Weights of a small GPT-style language model, trained from scratch on English Wikipedia.
Size: 11 layers, width 256.
Architecture: learned positions, tied embeddings.
Training: a variant of Muon for these matrices, 145M tokens, 8851 steps.
Each number is 128 + 32 x the weight over the matrix's rms, rounded and kept within 0 to 255. Layers, rows and columns count from 0. Numbers have three digits each.

# layer 7 attention query, 256x256, rms 0.0866, rows 185-191, columns 64-127
113130096108124142140189103164109203113115090161147154147167109087117172153095129080182110175113049115153113103089146145120139133121099130130151084120098134117066177141066089116124125089056102
152103157127105172141141133140095118150096125134149122134151089131226132098101122154128155173098120102140113098112139095124162120143127110160156105138135154117135089121142144086188116117114170
063093147126138177125136125148111120146131147050140097133124083145115128090142094137102179070150116106132108113090108145172078108192148111094111129119109137125116135132090106126177169163124147
159087085108114163111183120096122136158169122131124101177145147174105161121160106149100135124121156114087149113135117126116122086130173145134143156144132105137144094116105138136067130103102121
189135133065145129111149129118097145141134153062134089125102120133169165181180133128125123156132140117188071139187128111102085080090081113114092108089138128089146147045135122092066159133094097
119122106069125133117188149154154127182047144137123074119143089120122134133153126125169128131108153075132112148159086108151106123141115100143169174149141127122113155179082150110121147155115075
114147109086105174148084148161113137110119102094192141114144151100148127134101118121116113101160120121113110148132092082158138145130163119109141179148135124073110152139100118135132171192115141
# layer 7 attention key, 256x256, rms 0.0862, rows 185-191, columns 64-127
123181143110106136099083141128147124122100090125177105138104083183101146116135130123074084070108144139187113142098126141189110152112072109063170102158123200153118121134090139127125180146132126
147159108118152123112133144153125133091117111104146108166101112130131121120123092142103123113086177107101167140093170159093130188118124094110154113118128103167127122133098132157130150134096125
141092131220119100126112103124131155163142065118169095172111149176110136096102111094111088044106111106156136159135122171092150135151141095130132120143113129146148110137134128137115153077125109
183134092118167118124117136137116109136146133130167150161130109118143136152135114127091138187092158089126096139099131157161133148126114094127162138090123146154137145152164086124129118161091156
152171150176100080122138144133097146109143078131150102141136144119103134109124124130110151173169152143077131133146128101145122120196095125093157128127158136132077193167121145167094138124099090
106101102073132140168104193099144122141165119099110103112101161096176137108159143150111146119137119184146088141103140125104127119173162121068098080056113161079084145134104096049181136102120101
147135134142121150067127155120173162125122166148132084160129165132112104172183133137144133140138133098028193173135188114125116138145102085178129101198172081134086082139155180087151112123105103
# layer 7 attention value, 256x256, rms 0.108, rows 128-170, columns 64-127
118084164129126173119146100112059121102168180132136149126147096125118086147096075113121106130112155104116138138089094133120098174092115145110145113182165197143087131093143125139173113114128128
145107094184121152141139071171143132137109138126151140113130132108153124176164088141091167128140167144187112144142126167088150153124141199134132129135142130122104116102110159152184080094115127
107159155106088156164142164108129137091140135091144054111169133125158120191140180116138123120101171100110139089180150127152093150149091057142111139055115095158124098130154145105139102134126137
092109119159131097152134116166142105136133115117133115130136146115114108123172099113135143077171179128128078175136095141125097128134189118130091116084171119186122129129149174138125133105145087
059143134093114138139145142170140156092064104126166112112145102157183134119161130162133134205092130150078126086118129138144143103120125148130145110167113119085121137163126104125141053119118163
134162121146165169142109154170156183116058157128135105167128166120120141110159125083101126127134147193103131175179118123180141105127102069078155110097120091103150142185068075108134127102106191
177136095210101175132117169054098129137167139125126150161185145057123115161112149151114109054090100165127145136166117131144122139167168131099082117146120131163070121117110138098162117114123130
106132105130109132124172123094108096143126105122127059117115105121184142107157098170127077151105086119099138175101089098149154115125105155129139114102094147135074119163099121151125151070172122
184162170074105120120078137140112179097100161099142111118115118165120138112155151167196146095088123103145134125125145206109123183125141105117148143121070091138119130125104138165065111062105146
124170076073137138119129091073133105104112195166128149162154049154162076156152077129110218125132179178101140166148132149139140148152114151087159167054108075055173148093090122171129187195102147
127174147118135142088123140094155155130072124105168099122139110148176098132120101110156125132165163072108162141111115103100118173103134082102132101164132152171083140166130123129152076159170103
124130179142147077144125121114123141184139137120134130118103139120110111151129167160129137120082118121108111106117163141154153113122142111062189089158132202116146123145093063086162133102113118
099090135125087137131084131181147136142068139091120145164164132096112121085146152072101088090152097107103147164155134143192079060088147147122099124148097152154075078090164059121114106154187182
099148146183157137224078135104152190128076110101159119136159146105092107106167125051090128095160133099159147147144113112132112153157121096078104115122133115159136185121118133052133147154125166
106075083152088135113161140134159135142145079118158136119167134152122123130128151092140153135124109179079038115134088132149089141117113136159115093094148134182101120095093106112121126134147132
165159126114126169091112154121135159129133133151157145140105176085140097158146090101138162155147155065098113100094082158117138187071132161113101081191178090116110128170075114117097124138153112
124129100069140094069119111140110121164211152125117153139124143100138164117180111167111150116148136146113154153121123172140159163120111074149105144147135090175169102160127119135136146075120144
161145106099115101177141145159068178133116151120071063096111148122129149145138078110140141142135076154135131110107163152114062164112146119147150092107117185141120138117149066058108126123124149
147123070124133088117104161194134137119097109134129135082117156134119113180059141150124116104090143089157127149149147131178099102124137132165100138132158099164107085158105085149093134117138156
082149119129139126144168138099085162115155121129115116084142131118108152082113122149127103174142093141101092073169159109142103148108123129165068146133163155126143123146117101128093151144120147
103127161125163108115097159116152132119169148129164152187121175131184155122179136130130158142139097174172142176055060098142143131132183127116113103139146180098048120143128156124152075115104126
148164141099104176094163146103128121163118102173123137134141088137126199108173160090168126160148133130142091202122142114123081124140125094136123164166119085093145107077176098113093114141151122
107140106094151146143086131146103124178185100120158096091112153177137078090127094142176115087126141110099138092085091115108125172107109118076132156102118098152108127156153189168184133142177130
123157117172155158136130164166097138119166137164149075161105093121130100130133127147100108126123112114091124099150129117146161166105107145105176116119091142122118094153153199094113114153124088
125080114144115169142123111122118180140126095136143123104095138073118139118151111153076208111123151086191173115161168132133148108119095159141094126130115140152144155138184085185145103128097139
130123122126125124165133167131068074144132127103134060164132103130151120108149178089136120148169189120095136107135113134154139155089157124157126112157100117078100078128136074161135103159120065
157173217150151103084091096139156110103153137157120081105137088112083164163081139113172103110071115155152127146106098123119130152122122104168162157148116160138139156183136131078153121123090179
116111085126125165171149156143165096160166168158103100106105094155052133140115168137107095115075129123136126084183121145127084144148184103165071131134122154141106137096120154123111143122137094
143111112087149157184098120110126141167123151119070122146171126166110105138116162091167120140113167108168158162131094114132156166098138067145099151119122143179127069188123166103125120132114120
141162179062142085122152160142114125109159145106151101073164166179053149142105152135171108138176130141143109098083155121124184074140108139163121134099128113132139085160130114102137139099141183
117089180139139142125174110168129118168078094090085150108054162180098133086127159083131107086133132171075173116053126089112144142132081133146115165130134108176154114098132165185125146124115131
151155065119069123170154093099114116087172088129141113135127114155086147120180067122100100166128142125181077144107148146089132120089087118114117147167153136133164085170111091108132116106136141
186108104161138095192104118147067126144118097114078142056111149150112102112094087157095108181167105169130098125124119144128115102136157137088110111112110106073121124149113150148071106127161156
205131147110131160078113131221121157147143139131171114137155121125134137114175174173127135118114105157157134098100189066094084130153143041132122123128159077154162134133081101120172107094154115
117068136123145235113125097134176141087182135062119147112133100137097168158074138117107121158086131167197115143165131103110123129143169119135137084141110075066120135089093119130204145183152109
144130142137131176146101154162093145163141158132136148087103152146175100121124170086129170118089078112152186157153096118125105181083138119150125128186147104111071194156140111113174051141149140
118150159171095131061104126118131130138095130168163165106143096107134085127140130144065146141117117096164120133129143166171118117167088166061093168134141143167185164135113109092170136142092159
098177147089150083132125157102177157188082074161145115143116138070135121163128092151126124101131089136166099130152123121162134135126122111145120168133077138145140153086145156096131112160096136
175077138125132156133150092128178140087142142105074133151084117091140130113159129128135181084156144176190132151173088126088088089145149093121121117120090133130111137075127141115140135124191103
116123087118193146109040131107056076104173127110078167092130025183152142077114161150115168083144150171140143123087128166121128128154105102099071135128160133145125103198099170127109196109182122
169131096107132178142111129164146084111164086060078133136142143101170097124137104106089159175132147097108135067137148114142212136128139105121147079112094124187147161130093150123110151111117133
102172094110133108115172099136123137154073109107124089146103109153104163122132136118104079117146139108037094076148129135136128092110173083146093143111081153122148146127134129138124153094105108
128142115140103140129150151118144154167126094135140134173189114109097120157104116097122101139118089143153128132199140184136124110109074073103133165087111102126161142131166112118193083128184132
# layer 7 attention output (transposed), 256x256, rms 0.146, rows 128-170, columns 64-127
160111099149118157042136100119150090144117135074144094131167129160083167130122098183118153111146138156103101112156083177145122144171122103150083165117129091139196099170116179136037124114103090
151141129144090089177081115130090107095143169113079136101148151084131134129133105114119103090176108144154095136146109147111097100103103071120164121124113114123150152133151123131088136138146117
119061126074121095100131080127105083127128122147194134171113107124106126113055116168142087150145114126095122112131094140097164155117115117109090127174123157106168151143136166165176085120083148
098095113134094134145138130063124135106170116141089146144122141127108113146136151125085121144114130156110155132125106102155127137126125144182106129128132161121107110131124144110081099094129120
103161079145136076110086109134103076160159103103138137118136119054100126095142114152119155150178159160139133146097105085121118108112150095081102156129096149138140098081111116151181134121199160
117116115130145066129130144117116138154130145151118171169148161100134154124114083124134108199063109105109135108098103124102127140114085145123109126135111177116114105090223184145178056124074125
105107155141133102172118089127108123156099122172061150100135150135059130114049135110117107164183115055114109186097180106158094112198091143085155155170092140098169119146121164125151072163127104
115163097104124084115072183097105109147140121075158121116122143135092158154128117171094137124122123130156123119160163102128109140101163136086120098129149088151093125167074107145163114188183155
120109140130097118128100170151110130108104113096108134128110160133116112102094101078105091159148094132144112119093109121138141133104143112165129127145158117128179119166173113123111141150100137
083076112108188086105131077107133095155107115192137117185088166131074179067122127130105129164113140119140163150120089143107091207133127136132151103118097167181092127136152135141177128177148110
105128094154119155104121119143131123103109130117088146127196117105107109109138153167112150128101128118081158172161100129114102127121113121144120142185140146157092124144133118090107115144073142
133149157106111119071125135142138113129123157105104103123181109138112145129131102109087106179113097057127127146099072111120115088129136146174133193078178138128087090162105125151154070097140112
132113130111120099147095057078141115132143180109120139103108092134167154172111156140180140208131168139095141148139137085137136162165120109073099196184149175095169109103087137158170141166124116
083021156123166162109128119128136155118165107141153099109140142155106172101112130187096132196107078112119135132085139120056134148094090186119085094110146144127111079133129153140156113139068075
160137138158180141111100160133095119094156116135170125156103134130051143136127079147122099083101117122105165136103126122119119121159142098093115101121157123109212137125100119127099127086128103
111129118125125083161162118128070107136098147170116138080139134195159124146115094125152113163146099151105132121158104084175134104078128128147124150127151144109184135097135134131086243117076200
138135168085125122110154115114097145153145144055153119171110105154147111101160094106126134120129172143116142126135151097106153166114167159172125099096127115096164160167152141116149128131125182
107159144124076088095096169181163147135100070131095134128099137140161122062112112158173102147125162155108153145168146073101085059103123105096128152196123139117137080197072129129185147145153166
148168110099055147101159158177170119100114167117140134123145123135125147152115112122095146191109110102112088114128124104096111152134146119146177113181109130091129167108084118118111083125161112
148153081121130159124119083155116120166153098108117157136149142108132205101114176153155127107096166105117121140127128057111179140101119152094153130150128161104180133125135139184111150207099130
081121133130063160142091121094150126106078147087123137130149135148109122126129115124143122189171089117109161121145189159049069070115135138135106155103100136090093116084092138165059125159172152
131110103154110113107111138126160155154168101165101143144143111127130149117124115120142126132077133142150141135136189122093166147112129122119131101153166172145118128101127137104189117105092104
182131167142135148136159132126145110126164082094131126115088113151124188180121126157104154116122079105166156123132132125118110133097103125174170118185118099167176169162128109167098171140129143
156124089156155115127121174163162112149126144150117113129153138134105155086168173159121116117123137153117157111141116158116132160117143129152083133108154138160150105149182141200057091145125156
070157082174152132190135107084066142126111144102114168118130148161170100148156155132142101154111142107111132100098112120105156130151135163122124126110114125151149124156070171110149097105128123
117111113080137183122116127122134147163130129212127132120121135109109135123144097124127143116133110131140115080160141152119124149123115136058156096145122124180148146148120139064125154157113124
106123140134090101103123122138144112145135107140112096142095143115156200097094174111135141149075089114131093137065125127075115137155097101169096121119130111139116158121148175102092050083092115
119124162108127127097120117150121111132117065081117223147212117163098145143127166152129091062132137089153142080145130145179124113160162156085148146113120152097143184127128148121122157135165115
175065104078081152162152073117174106143147128086081080112133154161133177094082123149142121068151144155132140128191148142097118114163107129091079148080145167129172175094167126082158176121103098
119161172156095094081092106090061140121183086087171111135115127121148096109085100150091165155111145088146101100132106095106147103135150140112133097124189138142101095160134094126147148106120155
110128146118147114152114169129154103120161088075162148150143104136198088148193114096190141114150088140119165157180156100127156141086128126094133123128142125103104124075140077126110126151099162
137144101188125148154094120095122154101104119138141100172158000140097177188152127111139142133130138102072135099144116112119163116158113107151136149072086127103127124140150175133109132090113126
135149146150140162129106147152131112129135159089143116148116114171122153169161105137070067113123147107079088134109130158161107131125112123179146069119159139143106116154174142082159135124170143
115134110123154143093192127123170096127125073123065155129135144162136176148095144108167138076107150144115178137089174137112102123157090132136142170162108119063157125165136090106137128133140136
114111166056105095093133125146184134146097106153101103162142169106161118067096207098172081144158107154141158147150100147112145077113142125142141183097063109129154147101135141106151055139155087
156111127090128121128097134116159178136145067147075129080135169144108151133092113077154142077111127165072163140061158144063155147126077120043137109125120111158154114128167142146122153139107151
106071179103136136203112134155094181153090126099144128097155101122135109175110058119101184127065108177141119135134102130077141141110125088181084126128125149116154082136140127186088086113148153
118111096168127125143129133141120183138083116137126139162122116150170134091109114163132059118088088160169159102093123080076146167133182151164099160115127151162147060145138132126126096121134094
194039122139182092117061108130159107121093117084111061159131108155126098147139173177142153115116122112154105099151179125125093075143161113102091128162116101156102120106190113139083118142144116
159176112105144091100149101095117188154113159101098163147109146095083118154132119128039145119159139133099136153157106132181093112176131086152165101120144128114083114100063106128109123141120126
121127127159163078107160085191135131135096152121120188145151214140117138096093086128091164152122173126124109070097146136058134133075140175133104128114144160160089161129112144109196157121124108
120128088115119135136094149136163124155133133155100139123130138128083161108181131193127136157133174182120108101138164110174099160162144137179192162095168127080116143082104165129100141131098124
085083069075137122101143111144070082117083159180120081182114118128162095108094118136149147122055119159102119124156150112160082143149098137144094207132157148086130112084159144096128149166100121